From a checkpoint of a small transformer trained on Wikipedia.
Architecture: LayerNorm before each block, biases, attention and MLP in parallel.
Each number is 128 + 32 x the weight over its row's rms, rounded and kept within 0 to 255. Layers, rows and columns count from 0. The size above them is the row's rms in percent of the matrix's.

# layer 2 MLP up, 512x128, rms 0.2, rows 51-103, columns 0-63
size [ 88 129 101  86  88 120  92  91 100  94 104  94  90  97  84  99  99 100  98 104 111 110 112  98  90  99  83  90 111  92 106  95  89 100  98 104 102  90  88 121 103 103 128 115 103 101  90 110 107  97 111  97 103]
[[135 144  80  89 137 175 163 169  58 172 101 134 119 111 111 127 118 124  99 130 127  85  95  94  78 127  90 127 118  69 145 133 156 120 146 168 161 119  72 127 172  98  91 154 140  96 136 138 183 178 132 172  76  94 147 119 118 114 183  93  66 122 110  81]
 [ 86 156 180 137 177 146 160 125  90  67 119 109  93 133 142 127 106  71  65 124 123 177 138  95  81 116  89 122  98 123 219 134 128 133 114 141 135 125  62  81 109 122 152 153 188 102  94 182 108 102 138 100 157 136 149 161  87 133 149 154 110 167  94 113]
 [101 120 161 119 118 171 128 134 112 113 133 144 148 162  78 152 150 105 165 205 116 133 163 179 105 103 169 139 170 168 132 176 203 121 141 181 140 173 110  98  93  89 128 153 144 132 133 173 118 135 120 121 124  64  71 111  99 127 114 196  83 115 147 113]
 [107  94 185  97 139 144 118 138  95 123  80 123  70  75  96 115 141 114  84 124 132 150 105 102 117 134 130 124 118 141 156 162 140  59 164 140 135 188  92 154 118 112 118 149 102 155  89  99 157 112  85  58  90 152 129 137  87 148 129 135 105 154 141 112]
 [171 165  94 108 169 108 126 179  78  86 147 145 179 101 108 100 124 183  81  98 179 113  90  89 135 130 104  91 116  57 153 128 130 117 158 171 189 106 101 126 117  89  35  78 147  91 100 173 124 159 170  84 134 173  81 116 136 113 156 158  93 140  97  66]
 [139  90 131 125 143  99 145 118  94  94 229 147 161 134  94 162 104 187 107  69 136 134  92 118 142 127  99 142 156  84 103 166  93  84 163 123 122 140 152 134 124 178  39 120 185 143 112 151 158 136 149 104 118 135 164  67 136 116 192 163 103 122 130 122]
 [ 94 129 125 151 152 150 120 137 105 101 147 112 127  87 166 134 170 148 115  97 159  95 115 141 156 138  81 161 157 100 127 116 183 183 105 172 149 111 125  69 128 136 126 162  96 130 170 136 150 139 123 102 162  64  87 121 168 153 127 147 117 112 108 119]
 [146 170 122  80 104 126 155  72  93 160 107 155 187 131 156 152 128 156 101 108 144 163 129 113 153 152 103 171 167 137 179 117 121 159 120 122 163 173 167 134 120 122 136  98 133 130  96 103 161 103 138 119 145 152 126 131  64 120 181 138 141 108 148 113]
 [128 108  84 149 102 152 204 109  87 118 110 107  60  91 171 127  73 108  68 146  70 116 151 163 151 168 118 163 132 120 147 142 139 139  67 152  98 148  83 126 123 140 138 139 147 102 113 171 144 181  98  92 113 126 136 136 124  42 144 117 141 163 116 104]
 [ 97 112  97  29 126 122 158 140  99 128 136 133 149  81 189  60 138 118 152 116 129 155 149 195 115  87 148 117 105  96 128 113 144 164 132 143  98 158 127 211 130  68 174 121 120 176 147 185 103 106 166 139 155 109 148 121 137 134  97  67  82 115 134 139]
 [181  89 140 131 130  99 166 180 135 188  67 114 144  73 104 132 106 190 162 150  57 120 165  97 136 133 128  90 119 121 149 105  88 171 178 117 127 111 101 150  62 159 177 101  96 126 141 171 121 129 158 105 155 183  53 112 159 191 119 149 115 163 169 172]
 [168 150 138  93 109  97 158  94 156  95 151 135 129 115 105 104  85 139  94  67 159 135 143 111 150 115 139 135 100 184 115 100 187 123  96 125 177 174 183 149 157 135 120 111 199 201  79 164 145  48 116 137 134  96  76 124 154 218 124 178 100 136 143 141]
 [104  90  91 163 101 116  87 123  77 155  73 172 124 133 138 101 136 145  73 152  74 152 127 143 190 150 137 121 170 119  90 102 135 124 166 120 197 112 116 128 139 114 108 176 128 103 133 138 142 135 131 163 148  91  81 136 139 131 120 134 180 126 120 160]
 [121 174 143 141 103 140  73 203 192 113  94 125 122 120  75 123  76 189 114 164 141 183 159 134  55 126 169  99 129  94 146  93 140 127 116 140  97 109 134 191 191 117 134 189 139 140 140 141 158  90  98 143  92 154 104 134 172 126 121 128  99 106 128  78]
 [ 82 148 114  80 122 147  90 100 143 115  94 109 150 108 132  99  45  83 160 116 134 145 147 145 116 117 147 109 134 155  98 123 105  94 146 169 178 120 137 173 136 152  91 148 108 144 169 145 109 170  98  68 103 131 186  86 186 155  94 126 165 116 146  76]
 [166  81 181 111 148 155  96 177 143 110  83 113  74 131 121 147 158  83 158 126 124 145 171 124  92  96 199 117 130  92 129 108 158 130  96 115  90 130 182 160 133 169 164 154 111 157  94 164 162 175 175 108 105 154 162 146  91 142  24 131  79  97 142 157]
 [ 91 151 120 115 114 134 109 131  49 161  74 127 172 132 106 129 126 175 111  91  61 203 108  58 112 139  67 141 150 132 125  84 111 186 118 153 110 120 148 112 132 146  89  63 100 108  95 117 155 171  91 126 141 130  92 115 128 131 154  76 186 106 120 149]
 [ 81 185  99 134  99 157 154  92 100  50 136 123 149 177  83 126 179 123 121  80 135 188 124 124 114 161 158 144 183  70 103 101 124  98 174 182 163 156 147 111 139 121 100  93 188  96 133  73 128 124  89 149 111  94 114  95 104 134 111 148 126 136 166 108]
 [151  75  91  73 116 166 150 163 128  88 140 196 121  84 112 121  98 121 207 134 127 167 174 128 152  78 142 129 123 132  96 135  72 142  92 153 136 162 155 137 101 126 136 116 130 196 122 138  71 137 134 109  79 125  76  99 191 118 139  53 154 110 131 176]
 [ 77 134 142 117 130 139 140 144  95  51 120 111 128 127 103 156 123 147 154  84 166 107 152  98 190 126 144 121 118  70 121 179  52 117 128 152 149 118  76 124 109  80  71  91 138  91 171 112 142  86 138  92 123 176  68 154  74  92 167  54  94 128 165  86]
 [115 164 231  14 165 155 101 103 130 119 153 134 129  93 148 111 188  97 149 130 146  96 141 140 150 151  95 146 110  96 125  69  78 121  94 133 128 117 112 194 130 141 171  85 142  77  97 136 112 168 145 118  83 127  92 141 104 123 123  87 127  85 143 180]
 [146 116 132 100 174 123  89 142 115 117 151 130  76 123 123 125 131  92 126 125 120 192 107 179 140 116 164 119 158 114 104 146 170 132 105 150 102 144 114 175 180 106  97  68  59 168 110 136 124 153  55 158 124 146 132  97  83  88  68 107 189 122 136 141]
 [161 133 151 109  79 164 137 140 141 114 111  88 163 104 145 123 133 132 138 100 114 182 108 138  98  99 120  90 145 168 115 113 103 148 152 116 176 171 160 159 100  47 155 141 106 165 139 108 106 112  79 117 151 122 165 116 177 132 157 101 127  93 132 130]
 [144 114 129 130 156 146 141 149 109 133 117  47  93  73  85 138  82 145 120 186 103 121 148 117 111 147 113 102 176 168 137 125 127  87 102 180 143 106 100 124 117 162 178 137 123 118 165 129 136 103 126  79 141 104 153 134  75 131 165 117 105  94 102 126]
 [175  79 108 122 121 144 103 151 141 113 155  81 104  68 139  56 120 160 114 114 142 132 146 155 159 178 145 163 138 101  71  92 161 154 104 101 178  79 145 192  86 110 141 151  91 166 171 110 104 152  98 140 123 167 104  98 170 106 145 123 105 170 141 109]
 [185 121 137 123 108 101 131 139 130 118 163 169 133 125  83 126 178  98 119 107 111 110 154 215 202 103 122 175 170  70 119 133 118  92 129 171 133 140 129 122  72  77 127  83 110  94 138 149 140 199 151 141 102  92 111 188 135 208 121  84 140 169 153 122]
 [114 116  73 102 128  94 146  91 160 102 216 129  85 167 111 134 171 141 127  61 138 128 135 160 107 166 138 125 188 121 126 102 161 123 107 161 133 154 126 120 128 118  97  88 121 108 136 125  97 143 114 128 100 109 133 107  72 114 165  82 127 132 199 177]
 [105 115 205 128 106 164 111 153 131 106 131 182 102 138 148 151 108 134 125 183 111  90  98  66 125  88 119  97 137 207 125 197 124 173 111 185  57 197 153 138 108 171 120 159  97 103 162 177 116 193 104 163 129 163 123 153 113 127 137 153 180 113  81 151]
 [152 158 124  90 150 130 106  88 122 163 159 121 117 153 100 167 150 130 198 125 169 117  82 123 145 103 165 129 109 102 118 118 167 190 101 134 137 144 128  88 146 106 195  86 109 149  98  91  96 129 112 119 148  43 133 125  98 113 122 131 201 135 141 156]
 [102 118 187 112  46 112 123 159 161  44 128 158 154 137 117 104  95 105  99 124 166 102 189 137 154 103 207 100 154  92 133 170 148 145  94 126 101 191  88 124 135  94 120 128 112 116  95 147 133  95 118  84 121 171 123  96  63 151  92 118 142 103 159 167]
 [118 109 168 145  99 179 172 128 103  93 113 131 132 103  91 169 115 116 109  80 166 118 144 155  96 108  93 140 120 120 108 119 140 133 105 182  70 181  85 106 148 119 189 149  97  69 114 126 124 135 134  97 165 137  94 196 163 152 112  70 166 119 127 101]
 [135 103 109 154  80 109 171 100 124 147 138 126  92 116 180 134  82 146 130  33  79 146 133 129 114 175 146  87 153 156 121 139 111 140  84  95 130  77 188 152  90 188 156 152 132  83 115 120 165 145 170 118 144 120 113 120  74 107  72 119 166  73 165 182]
 [179 142 135 109 159  87 169  85  91 135 138 160 115 134  62 164 166 148 112 107 168 141 226 111 170 120 190  94  85 159 140 165  85 118 127 108  89 128 163 127 133 146  95  49 116 113 114 136  77 102  71 115 142 119 126 137 147 174  92 137 144 155 134 154]
 [116 127  85 129 103 118 131 160 150 159 116 156 126 118 135  81 136  87 139 159  93 108 140 102 144 117 182  99 158 126 151  94  99 196 152  86  73 133 144  88 109 134 191 180 109 179 153 105 146 134 138 132 181  99 141 134 140 139 105 169 232  66 135 153]
 [141 107 137  99 108 146 152 138 145 153 110 126 142 132 131 138 132 141 168 120 138 175 185 146  78 156 106 142 207  91 122 151 110 154  71 143  74 147 113 153 119 136 132 107 175 186 130  84  86 149  82 112 163 116 161 142 161 154 134 164 183 135 133 127]
 [231  72 168 150 162  95  99 147 107 154  89  83 128 136 117  88 155  99 139 109 110 128 135 157 175 166 149  92 101 110  65 128 128 137 140 144 176  96 123 163 109 125 153 139  96 100 154 156  92  64 109 166 124 107 105 100 103 125  52 136 119 116 150  88]
 [165 115 169 149 154 125  70 103 159 153  91 141  97 160 132 148 103 181 176 135 107 102 134 151 164 183 173 142 123 115 115 163 136 154 132 154 137  81 175  97 182  99  72 146 141  85 160 165 119 146 111 136  59 101 105 118 163 118 112 151 137 138 118  97]
 [ 92  73 150 160 141 190 109  67 204 105 125 160 126 165  97 193  73  58 129 103 149 142 142 112 146 173 162 186 141 100 143 127 120 163  80 157 112 145  96 109 125 140  98 122 156 141  88 121 149 115 135 119 117 111 128  94 130  48 127  60 165  96 152 123]
 [100 112 124  41 129 124 122 180 128 175  79  73 173 106 141 139 114 187 138 121 135 153 111 124 134 128 133  77 126 129 180 105 135 169 148 155 165  82 135 138 108 177 138 151 167 141 127  84 129 158  92 148 139 136 133 114 152 115 140 104 125  78 141 133]
 [118  79 120 137 122 202 128 138 100 103 134 166 111 157  81 115 156 102 165 142 137 158  71  97  70 154 128 143 109 142 165 157  72 152 169 167 107  97 147 118 154 111 101 177  84  94  86 176 112 120 118 171  89 108 132 172 182 166 167 107 106 126 112 110]
 [104 155 132  99  98 178 101  94 169  72  90 103 154  93 125 154 125 147 106 115 122 136 187 176 110 187 161 171 210 123 141 108 172 212 178 124 153 146  98 100 138  92 136 138 107 125 124 107 198 161 101  63 167 144  92 117 115 125 150  92 127 149 100 118]
 [116 105  91  87 133  91  98 153 106 111  62 149 123  66 103  81 152 171 144 154 114 121 114  87 111 128 121  88 106 135 153 165  72 131 103 161 121 154 115 106 127 132 111 179 130  98 120 216  89  74 127  90  75 124 107  69 117 153  88 164  93 164 131 101]
 [255 141 140 142 135 185 168 109 157 132 103 126  92  67 102  86 146 146 106  76 153  99 129  97 171 184 129 140  86 109 122 158 136 171 119 136 115 120  79 138  87 148 132 108 135 114 156 165 146 146 192 125 131 192 160  91  95 117 103 145 125 191  98 116]
 [156 106  79  60 146  96 158  67 109 166 210 148 136  58 140  88 153 142 106 131 122 116 123 160 167 112 108 131 141  61 162  92 150 152 149 109 154 136 161 153 142 118 124 201  49 152 181 180  71 129 123  76 165 132 125  96 104 161 140 142 207 133  87 138]
 [142 123 124 116  92  87 102 120 177  94  91 105 178 148 107  97 174 190 132  99 113 110 152 188 106 135 183 134 177  83  98  94 169 107  88 148 188 169 119  95 120 146 174 118  89 105 110 176 108 129 139  70 157 128 140 121  95  97 139 148 159 185 100 159]
 [ 81 131 104 110  75 112  91 117 169 102 129 179 181 140 113 104  96 147 116 174 147 129 158 123 169 105 148 134 168 102 109 139 102 136  97 118 148 117 132 160 173 127 161 125 176 169 190  96 116 161  70 121 158 139 123  93 126  61 137 158  90 122 118 114]
 [116 143  96 158  94  99  96 108 120 139  81 112  78 122 122 101 103 101 100 178 105 140 150 111 172 115 168 144 127 132 129 108 114 189 100 127 184  90 132 126 130  99  71 179 125 144  99 189 174 126 116 109 126  85  54  87  83 156 100 164 166  90  74 121]
 [141 116 118 154 128 149 180 133 161 142 133 160 162 138  72 138 135 135 129 108 141 105 155 154 145  85 125 141 108  93  84 124 129  93 137 159 119 135  97  87 141 111  89  57  93 104 131 120 159 196 196  86 125 128  92 181 103 158 174 156  75 205  92 124]
 [165 206 101 138  61 116 142 135 170 122  95 120 162 154 169 117  70 146  74 135 112  94  98 165 157 130 121 124 146 100 167  95 101 144 214 133 189 120 103 135 148  81  93 109 169  78 120 107  89 153 167 178 130  83 132 167  73 161 173 128 112  95 138  80]
 [114 151  72  85 154 140 147 173  94 146 129 117 111 158 172  44  79 129 103 152 154 154 125 167 100  60  95 130 107 156 130 112 132 154 176 148 126 122 134 115 145 114 150 167 133 150  81 114 136 120  63 130 176  71 110 129 134 109 161 108 139 140 132  68]
 [ 85 115 121  81 139 129 109 110 118 215 134 136 151 170  76  88 124 139  97 152 183 146 111 147 118 150 104 111 189 198 133 208 148 154 137 167 126 185 135 173 178 153 123 146 124 128  70 121 100 186 102 121 132 156 110 115  82 155 142 134 135  99 145 144]
 [151 113 114  80 176 155 100 140 152 100 139 115  76 137  78 102 153 109 106 114 131 151 137 134 169 109 119 147 103  93 139 106 142 131 145 163 199 144 132  84 171  78 152 126 131 141 130 147 138  48 130 142 121  77 103 161 107 131 173 115 107 147  78 120]
 [162 153  86 118  87 125  86 133 145 176 119 161 162 145  82 141  82 156 141 124 142 142 105 161 139 134 151 110 153 106 121 130 170  86  97 223 154  86 121 136 147  77  80 168  88 105 114 122 152 163 147 138 147  89 127 122  96 113 136 195 121 163 188  88]]
# layer 2 MLP down (transposed), 512x128, rms 0.186, rows 51-102, columns 0-63
size [ 99 122 105  96 111  93  85  91 114 106  99  95 105  94  99 100  90  91  98 106 101  92 103  98 103  84 102  93  88 123  92  95 100 102 108 101  98 101 100  93 110  98 126  85  89  85 113 117 100  96 100 101]
[[133 149 148 150 156 145 139 111 120 199 155 176 148 138  91 165 145 163 142 158 159 129 110 111  85 111 135 175  80  93 111 141 127 137 136 229 142 175  88 179 135 145 183 116 138 144 144 167 140 131  83 128 126 160 123 193 136 133 146  99  92 132 100 125]
 [106 132 151 149 162 118 194 142 127 105 154  93 170  90 134 150 146 136  40  70 150 136 139 127 111 128 151 130 123  77 152 120 129 120 115 149 143 100 138  66 147  87  57 162 102  87 109 162  91 106  44 120 118 119 149 178 168 111 195 121 165 133 117  65]
 [143 120 221 129 144 186 177 115 134 105 141  98 150 182  81 118 120 120 178 156 104  70 127 125 141 117 140 122 149 112 152 164 155 153 163 135 144  65 116 152 191 135 100 157 161 194 160  69 102 116 129 118  75 162 125  97 151 147 149  84 109  84 175 118]
 [176  58 149  60 116  91 150 161 114  83  94 148 134 136  93 114 143 114 153  85 116 104 119  81 176 155 160 158 159 146 150 119 120 112 171 137  85 112 149 112 137  97 173 106 118  57  92 110 142 147 194  93 143 149 132 120 122 114 104 101 148 166 167 128]
 [186 146 123  85 179 145 162 116 114  89 195 179 143  96 143 111 146 162  77  98 238 105 111 139 149 114 136 128 121  88 159 133  77 176  99 149 129  79 115 136 174 145  91 113 134 100 105 194 125 170 168 115 139 162 134 153 142 161 146 200  85 159 106 118]
 [141  34 139 175 106 147 134 158 108  96 160 131 127  99 156 128 154  91  94 175 122 125 147 154 121 130 150 133 138  95 138 130 155 146 152 122 169 114 178  85 163 162 148 105 197  96 136 138 159 128 151 140 179 117 119 153 105  87 146 146 144  91 148 170]
 [139 129 138 178 117 109  76  93  87 158  83 169 102 194 116  73 146 193 111 134 190  88 147 165 115 119  97 132  56 139 106 112 129 127  95 130 115 139 110  80 102 169 152 115 107 111 135 131  72 142 138 118  75 105 123 161 110 122  99 147 142  93 116 139]
 [131 140 133  77 122 139 127 147  64 114 101 114 141 131 137 201 126 148 136 138 148 101 105 116 128 134 175 112  82  84 128 129  95 177  88  93  95  75 194 149 133 144 169 171  77  95 126 120 114 145  97 142 115 178 141 147 103 133 104 122 166 108  81 102]
 [ 86 183 100  47 209 113  81 121 172 112  98 130 120 146 127 150 149 144 101 131 183 119 102 112  66 141 130 118 191 110  97 109  82 130 141 139 195  89 115 122 109 100  84  62 132 115 112 139 132 124 168  78 106 127 137 150 116 161 125 161 145 143 138 120]
 [101 178 154  87 134 113 105  64 140 170 138 158 146 103 117 137 102 106 167 108 108 106  62 108 100  72 108 127 120 108 170  72 102 104 123 160 143 145 134 131 115 121  73 146 141 134 197  48 107  44 143 113 161 136 166 188 145 137  66 111 135 125 130 107]
 [ 93 158 194 117 158 163 125 165 114  82 135 203  94 140 126 109 152 127  70  94 102 182 154 142 100  77  83 132  98 182 143  41 167  78  98 133 138 157 136 113 133  56 130 137 155 137 118  85 103  83 146 113  49 146 141 103 149 117 161 141 146 118 135  85]
 [152  92 200 150  83  48 129 141 117 122 158 106 153 120 132 106 142 158  96 132 106 107 102 120 122 166 134  89  94  91 115 133 150 104 127  96 115 102 158  83 156 161 133 123 160 144  96  92 116  99  87 112 132  79 107 111  69 123  85 152 173 127 129 161]
 [145 130 135 109 104  99 181 104 115 118 113 157 162 188 144 112 128  95 101 141  92 164 151 147 151  99 133 103 110 122 129 175 124 141 132 167 190 119 123 130 136 125 100 168 131 173 106 134 167 132 113  92 144 103 131 177 165 147 187 124 107 134 119 102]
 [183  97  74 129 121 151 113 119 195 134  91  83 116 104 115 175 132 113  43 114 102 109 143 110 162 109 119 134 138 166 155 117 126  54  66  79  84 122 117 141  98 126  79 141 198 105 137 131  96 155  95 108 158 145 152  97 116  96 107  98 117 145 106 160]
 [ 87 154 133 181 149 150 125  82 122 167  54 157 111 137 105 138 102  86 141  57 128 143  87 145  73 167 159 104 121  65 126 124  68  97 169 157 161  85 102 131 175 195 128 159 155  95 109 199 124 138 126 130 123 154 113  97  91 102 119  90 152  98 167  97]
 [ 85 173 135 146 195  98 102 112 226 133 146 121 131 130  94 137 151 151 123 149 149 137  49 164  85 132 103 131 118  82 106 149 170  86 118 198 161 142 157 124  69 169 105 121 106 158 149 119 140 113 152 168 114 115 178 157 121 167 120 137 147 130 135 129]
 [164  71 157  68 180 131 117 166 125 157 107 113 154 117 106 129 134 127 137  84 178 110 135  94 128 114 111 108 138  83 151 110 155 119 105 118  86  54 136 158 141 181 131  74 111  70  63 120 139 118 126 113  50 104 138  92 206 162 198 119 163 139 123 131]
 [103  99  86 119 134  64 139 204 150 115 151  94 152  99 177  91 170 135 113 158 104 114 173 115 105  95 103 144 113 101 138  89 122 113 160 126  70 120 127 134  80 149 132 127  93 105 142 137 159 142 162 128 182 155 101 165 192 141 115 127 118 123 136 170]
 [117 165 132 110 143  86 114 158 154  83 182 181 122 126 119 138  73 154 157 111 133 171 147 151 112 142 158 135  80  77 164 106 109  64 143 167  96 135 139 125 119 149  61 108 179 181 174 113 111 166  67  74 102  77 103 173 150 136 119 134 111 183 125 132]
 [104  99  74 144 112 130  93 139 100 106 107 109 138 174 147 109 154 151  94 105 152 139 112  93 155 114  80 153 149 109 180  59 123 102 144 156 188 135 145 216 192 116 171 134 131 113 104  98 134 149  92 137  62 121 144 139 144 120 140 138 135 221 135 139]
 [109 101 137 147 105 159 130 111 189 130 122 105 118 161 137 179  76  69 158 130  93 173 120 101  91 124 130 125 160 163 108 166 150  93 132 144 158  84 138 101 100 140 110 117  80 166 141 177 130  96 129 136 124 161 174  83 147 152 109 106 142 116 131 109]
 [177  72 170 192 181 103  63  83 111 114 112 117  74 108 144  99 125 141 124 147 119 133 135 166 150 139 122 151 107 106 171  70 157 154 103 126 171 152 196 115 166 129 124 117 113 128 113  72 157 160 136 143 156  83 146 101 133 112  55 117 140 131 140 156]
 [ 99 100 145 124 147 140 124  86 124 143 162 108 127 136 166 145 208 112 167 135 100 153 100 149 177 121 113 194 138 167 149 168 117 100 149 151  97 133  87 146  81 147  82 110  92 171 120 116  83 136  82  82 179 128 129  48  95 106 151 114 147 145  69 138]
 [160 122 160 151 115 133  83 110  91 119  94  77 102 133  75 163 149 132 163 131 186 122  63 148 103 200 118 107 158 123 154  99 132  86 186 140 188 110  91  62 164 158 164 121 122 171 110  98 144 121  94 143 152 124 138 116 110 156 135 156 152 144 133 115]
 [172  92 105 149 135 122  97 179 103  72 103 103  94  94 163  86 113 132 112 136  67 150 144 149 100 120 117 155 203  77 127 126 148 115 108  58 120  94 161 127 162  91 109 153 138 149 119  79 137 133 170 121  89 131  92 135  87 138 183 208 159 121 130 133]
 [ 55 160 123 103 220 165 125 107 128 116 143 104 127 115 151  94  96 152 127 180 165 116 143  93  81 158  99  82 136 164 132 178 154 164 131 126  70  91 104 172 149 204 100 179 133  95 121 119 152  48 118 100 146 167  74 109 147 133  92 174 107  93 144 124]
 [ 60  84  91 137 118 183 173 132 160 122 186 152  82 123  77 122 170 124 140 134 162 160 138 123 116 185 139 106 165  88 126 137 118 109 111 131  83 137 140 150 124 121  87  77 101 120 166 169 118 154 133 177 166 132 142 197  71 128 175 112 106 144 141 184]
 [152  95 162 144 120 114 124 170 114 126 152 114 174 125 167 131 157 148 124 136 116 119 166 139  41 132 115 179  82 167 159 136  64 146 125 136 171 141 158 122 138  69  89 140  80 158 117 129  69 110 175 129  87 114 123 144 156 106  82 174 145 159 187  89]
 [ 95 144  89 138 152 121 115 141 179 126 133 138  96 158 153 151 108 127  64 173 118 142 152  79  74 153 132 107 138 109 120 133 136  83 122 150 119 133 104 126 128 163 120 120 149  91 123 115 123 103 138  99 112 191 135 141 138 166 116  67 128 126  80 135]
 [128 124 180 115  76 146 167 166 147  97 143 139 186 126 101 126 100 155 108 122 157 155 124 144 155 107 191 127 139  89 194 170 119 163  66 143  39 165  60  96 106  84 118 168  98 113 106 145 116 147  95 120 129 110 110 100 130 105 132  83 149 135 144 124]
 [102 119 147 153 163  70  78 118 193 152 148 152 110 124 123 116 123  79 126 177  91 116 131 121 110 117 144  97 128 117  95  90  93 100 163 105 139  78 172 157 164 121 124 186 125 150  74  89 107 168 141 194  99 111  88 102 128 122  83 124  78 120 113 112]
 [116 134 152 101 158  91 127 155 121 104 106  62 142 155  90 107 115 152 190 129 126  94 176 147 108 152 111  94 173  69  41 156 116 163 157 169 135  58 128 143 126  93  83 159 108  93  93 125 155 153 139 154 153 195 125 163 161 132 135 103 125 120  80 119]
 [ 96 102 141 137 150 104 147 146 169 160 149 172 122 174 125 104 157 128  90 139 153 159 205 136 104  96 203 177  65 154 105 146 154 144 128 138  78 127 111 125 106 106 155 116  70 132 132 111 129 132 140 113 117 124 101 153 139 163 180 114 159 200 112 118]
 [129 156  92 116 195 142 117 108 121 147 175 124 129  73  94  85  91 153 152 121 109  88 117 121 112 198  77 125 130 169 127 101 168 158 140 115  89 112 155  98 154  95 163 146  94  70 162 130 143 101 136 158 190 145 162 143 163 113  86 167 165 101 154  96]
 [ 67 111 119 106 135 141 125 146 155 113 153 110 111 101  78 131 126 120 173 154 173 166 150  66 117 101  85 150 149 141 150 158 133 131 119 162 118  93 131 153 103 159 134 115 134 107 146 146 178 158 126 115 165  88 111 156 144 178 130 168 178 137 107 197]
 [181 126 114 112 113 116 131 140 140 151 122 143 124 167 184 133 165 151 110 177 156 122 154  75 167 120 148  54 151 104 138 101  99 102 181 123 172 102 141 105 162 180 131 120 146 165 113 109  85 180  89 149 148 167 139  74 116  95 131 147 151 116  90 120]
 [108 188   5 105 125 100 114 118 109 113 183 123 167 160 129 159 180  75 126 144 116 179 106  93 159  71 110 158 106 155 114 133 136 144 123 116 113 154  77 158 102 204 157 150 128 145 109  82 139 100 147 146 135 105 111 146  93 139 156 149 118 159 165 159]
 [206 152  58 117 117 135  85  74 136 105 128 121 114 133 107 171 108 153 158  56 178 173 201 112 168  85 141 148 115  92 142 103 134  98 140 125  82 149 141 180  70  37 132 101 107 154 103 104 132 142 142 135 147 133 122 138 166 118 164 113  98 150 131 166]
 [118 152 116 112 120 117 163 138 151 144  81  74 116 155 187 202 162 167 129 147 104 148  41  84 135 130 112  83 118 136 135 174 145 132 102 104 105 156 113  97 155  93 151  88 138 164 138 119  81 128 107 104 189  70 116  63 188  97 145 178 127  74 128 114]
 [120 187 130 127 156 118  81 117 154 140 139 135  91 121 138 148 139 109 137 125  82  98 158 145 138  76 181 124 139 161 111 128 156 150 108 122 184 133 157 123 121 139 161 105 129 103 174 145 132 153 125  96 165 142 113 120  79 108  18 200 146 136  99 166]
 [132 131 144 140 171 118  12 133 163 118  60 158  88 108 151 125 140  89 116 115 136 168 133 141 119  97 168 153 114 116 171 114 116 114 160  76  79 146 134  90 127 145 123 166 139 149 105 115 142 179 107 122 119 140  98 132 109 148 159 162 142 145 114 136]
 [119  83 177 109 126 142  89 131 113 152 104 119 162 107 141  98 156 154 168 177 161 102 122 146 134 184 156 120  89 168 129 118 150 120 124 114 106 159 188 127 160  91 156 128 101 137 162 146 131  97 168 125  89 145  85 116 144 129 100  28 122 151 139 130]
 [135  73  98 131 120 181 100  99  99 146  98 142  92  61  30 157 189 144 128  98 145  95 145  68 124 110 176 107 106 182 129  91 160 124 106 115 103 154  80 107 126 127 156 102 138 169 154 153  95 140 134 111 157 170 114 125 110 170 119 116 156 176  83 131]
 [ 85  94 173 195 128 162  84 123 102 127  42 139 119 152  99 159 127  99 159 197 119  86 130  76 109 194 134 133 124 118 153  92 114 159 158  96 122 105  84  91 149 127 131 130 154  88 162  55 145 172 130 114 124 144 162  98 215 161  80 149  95  98  91 210]
 [ 94 134 167 195 156 103  72 129 106 143 159 148 135 125  99 138 142 123 134 166  79 128 155 110 172 129  64 135 150 123 125 156 111 122 119  81  79  93 132 146 102 112 104 109 142 113 103 116 160  99 114 164 135  96 145 161 187 128  99 132  92 141 154  70]
 [109  87 198 170 110 108 120 118  88 132 162 107  98 121  80 207  93 113  98 137  98 135  90  93 106 138 104 129 103 133 179 100 143 154 198 133 139 142 173 151 142 136 113 105 153  76 150 135  98  91  59 169 108 183  85 106 144 131  98 124 122 156 157 160]
 [132 179 114 133 120 115 178  82 154 142 112  90  73 143 177  72 112 131 165 116  92 168  86 150 188 147 139 202 126 193 108 165  79 145 130 162 112 147 157 139 134 125 146 153 179 146  70 155 133 150 118 121 140  77 147  98  93 138 151 169 152 110 119 102]
 [ 73 195  89 129 155 119  79 130 179  59 119 172 148 105 125  94 111 138 165  85 127 144 111 116 152 101 125 164 153  87  80 111 144 125 118 170 102 143 135 153  59 142  96 131 127 187 131 136 113  82  85 129 138 132 134 196 153 135 162 123 111 112 127 110]
 [135 143 115 104 126  44 146  87  76 133 141 153 182 141 140 104 147 130 134 111 193 112 103  97 123 183 119 122 106 125 147 130 123 104  97  94  78 113 161 137  84 118  96 202 150  77 163 159 144 100  93  99 110 139  97  89 152 143 137 131 134 105 102 127]
 [143 110 132 108 165 163  87 156 104 136 159 143  88 217 175 128 155 141  89 157 144 128  97 134 103 120 106 112 148 109  87 120 119 104 122  85  88 130  79 166 138 116 136  71 192 151 137  82 192 118  56 130 133 145  65  94 121 116 113 146 134 102 153 150]
 [197 112 101 188 108 112 140 161 158 203 169 119 100 158  95 163 137 122  97 105 122 147 150 106 139 110  99 164 120 137 136 178  95 106 111  92 162 118 194 145 170 103 119 125  99  97 160 139  71 132 139 123 101 174 108 120 111 108 132 137 101  85 102 195]
 [ 70 102 155 167 141  95 131 102  77 150  68  92 176 120 150 156 130 114 114 186 129 151 128 102 124 155  75 123 141 152 153 147  48 143 115  61  97 133  78 140  73 146 113  53  93  62 131 109 142 105 110 138 142 109 103 114 127 160 105 167 110 129 171 114]]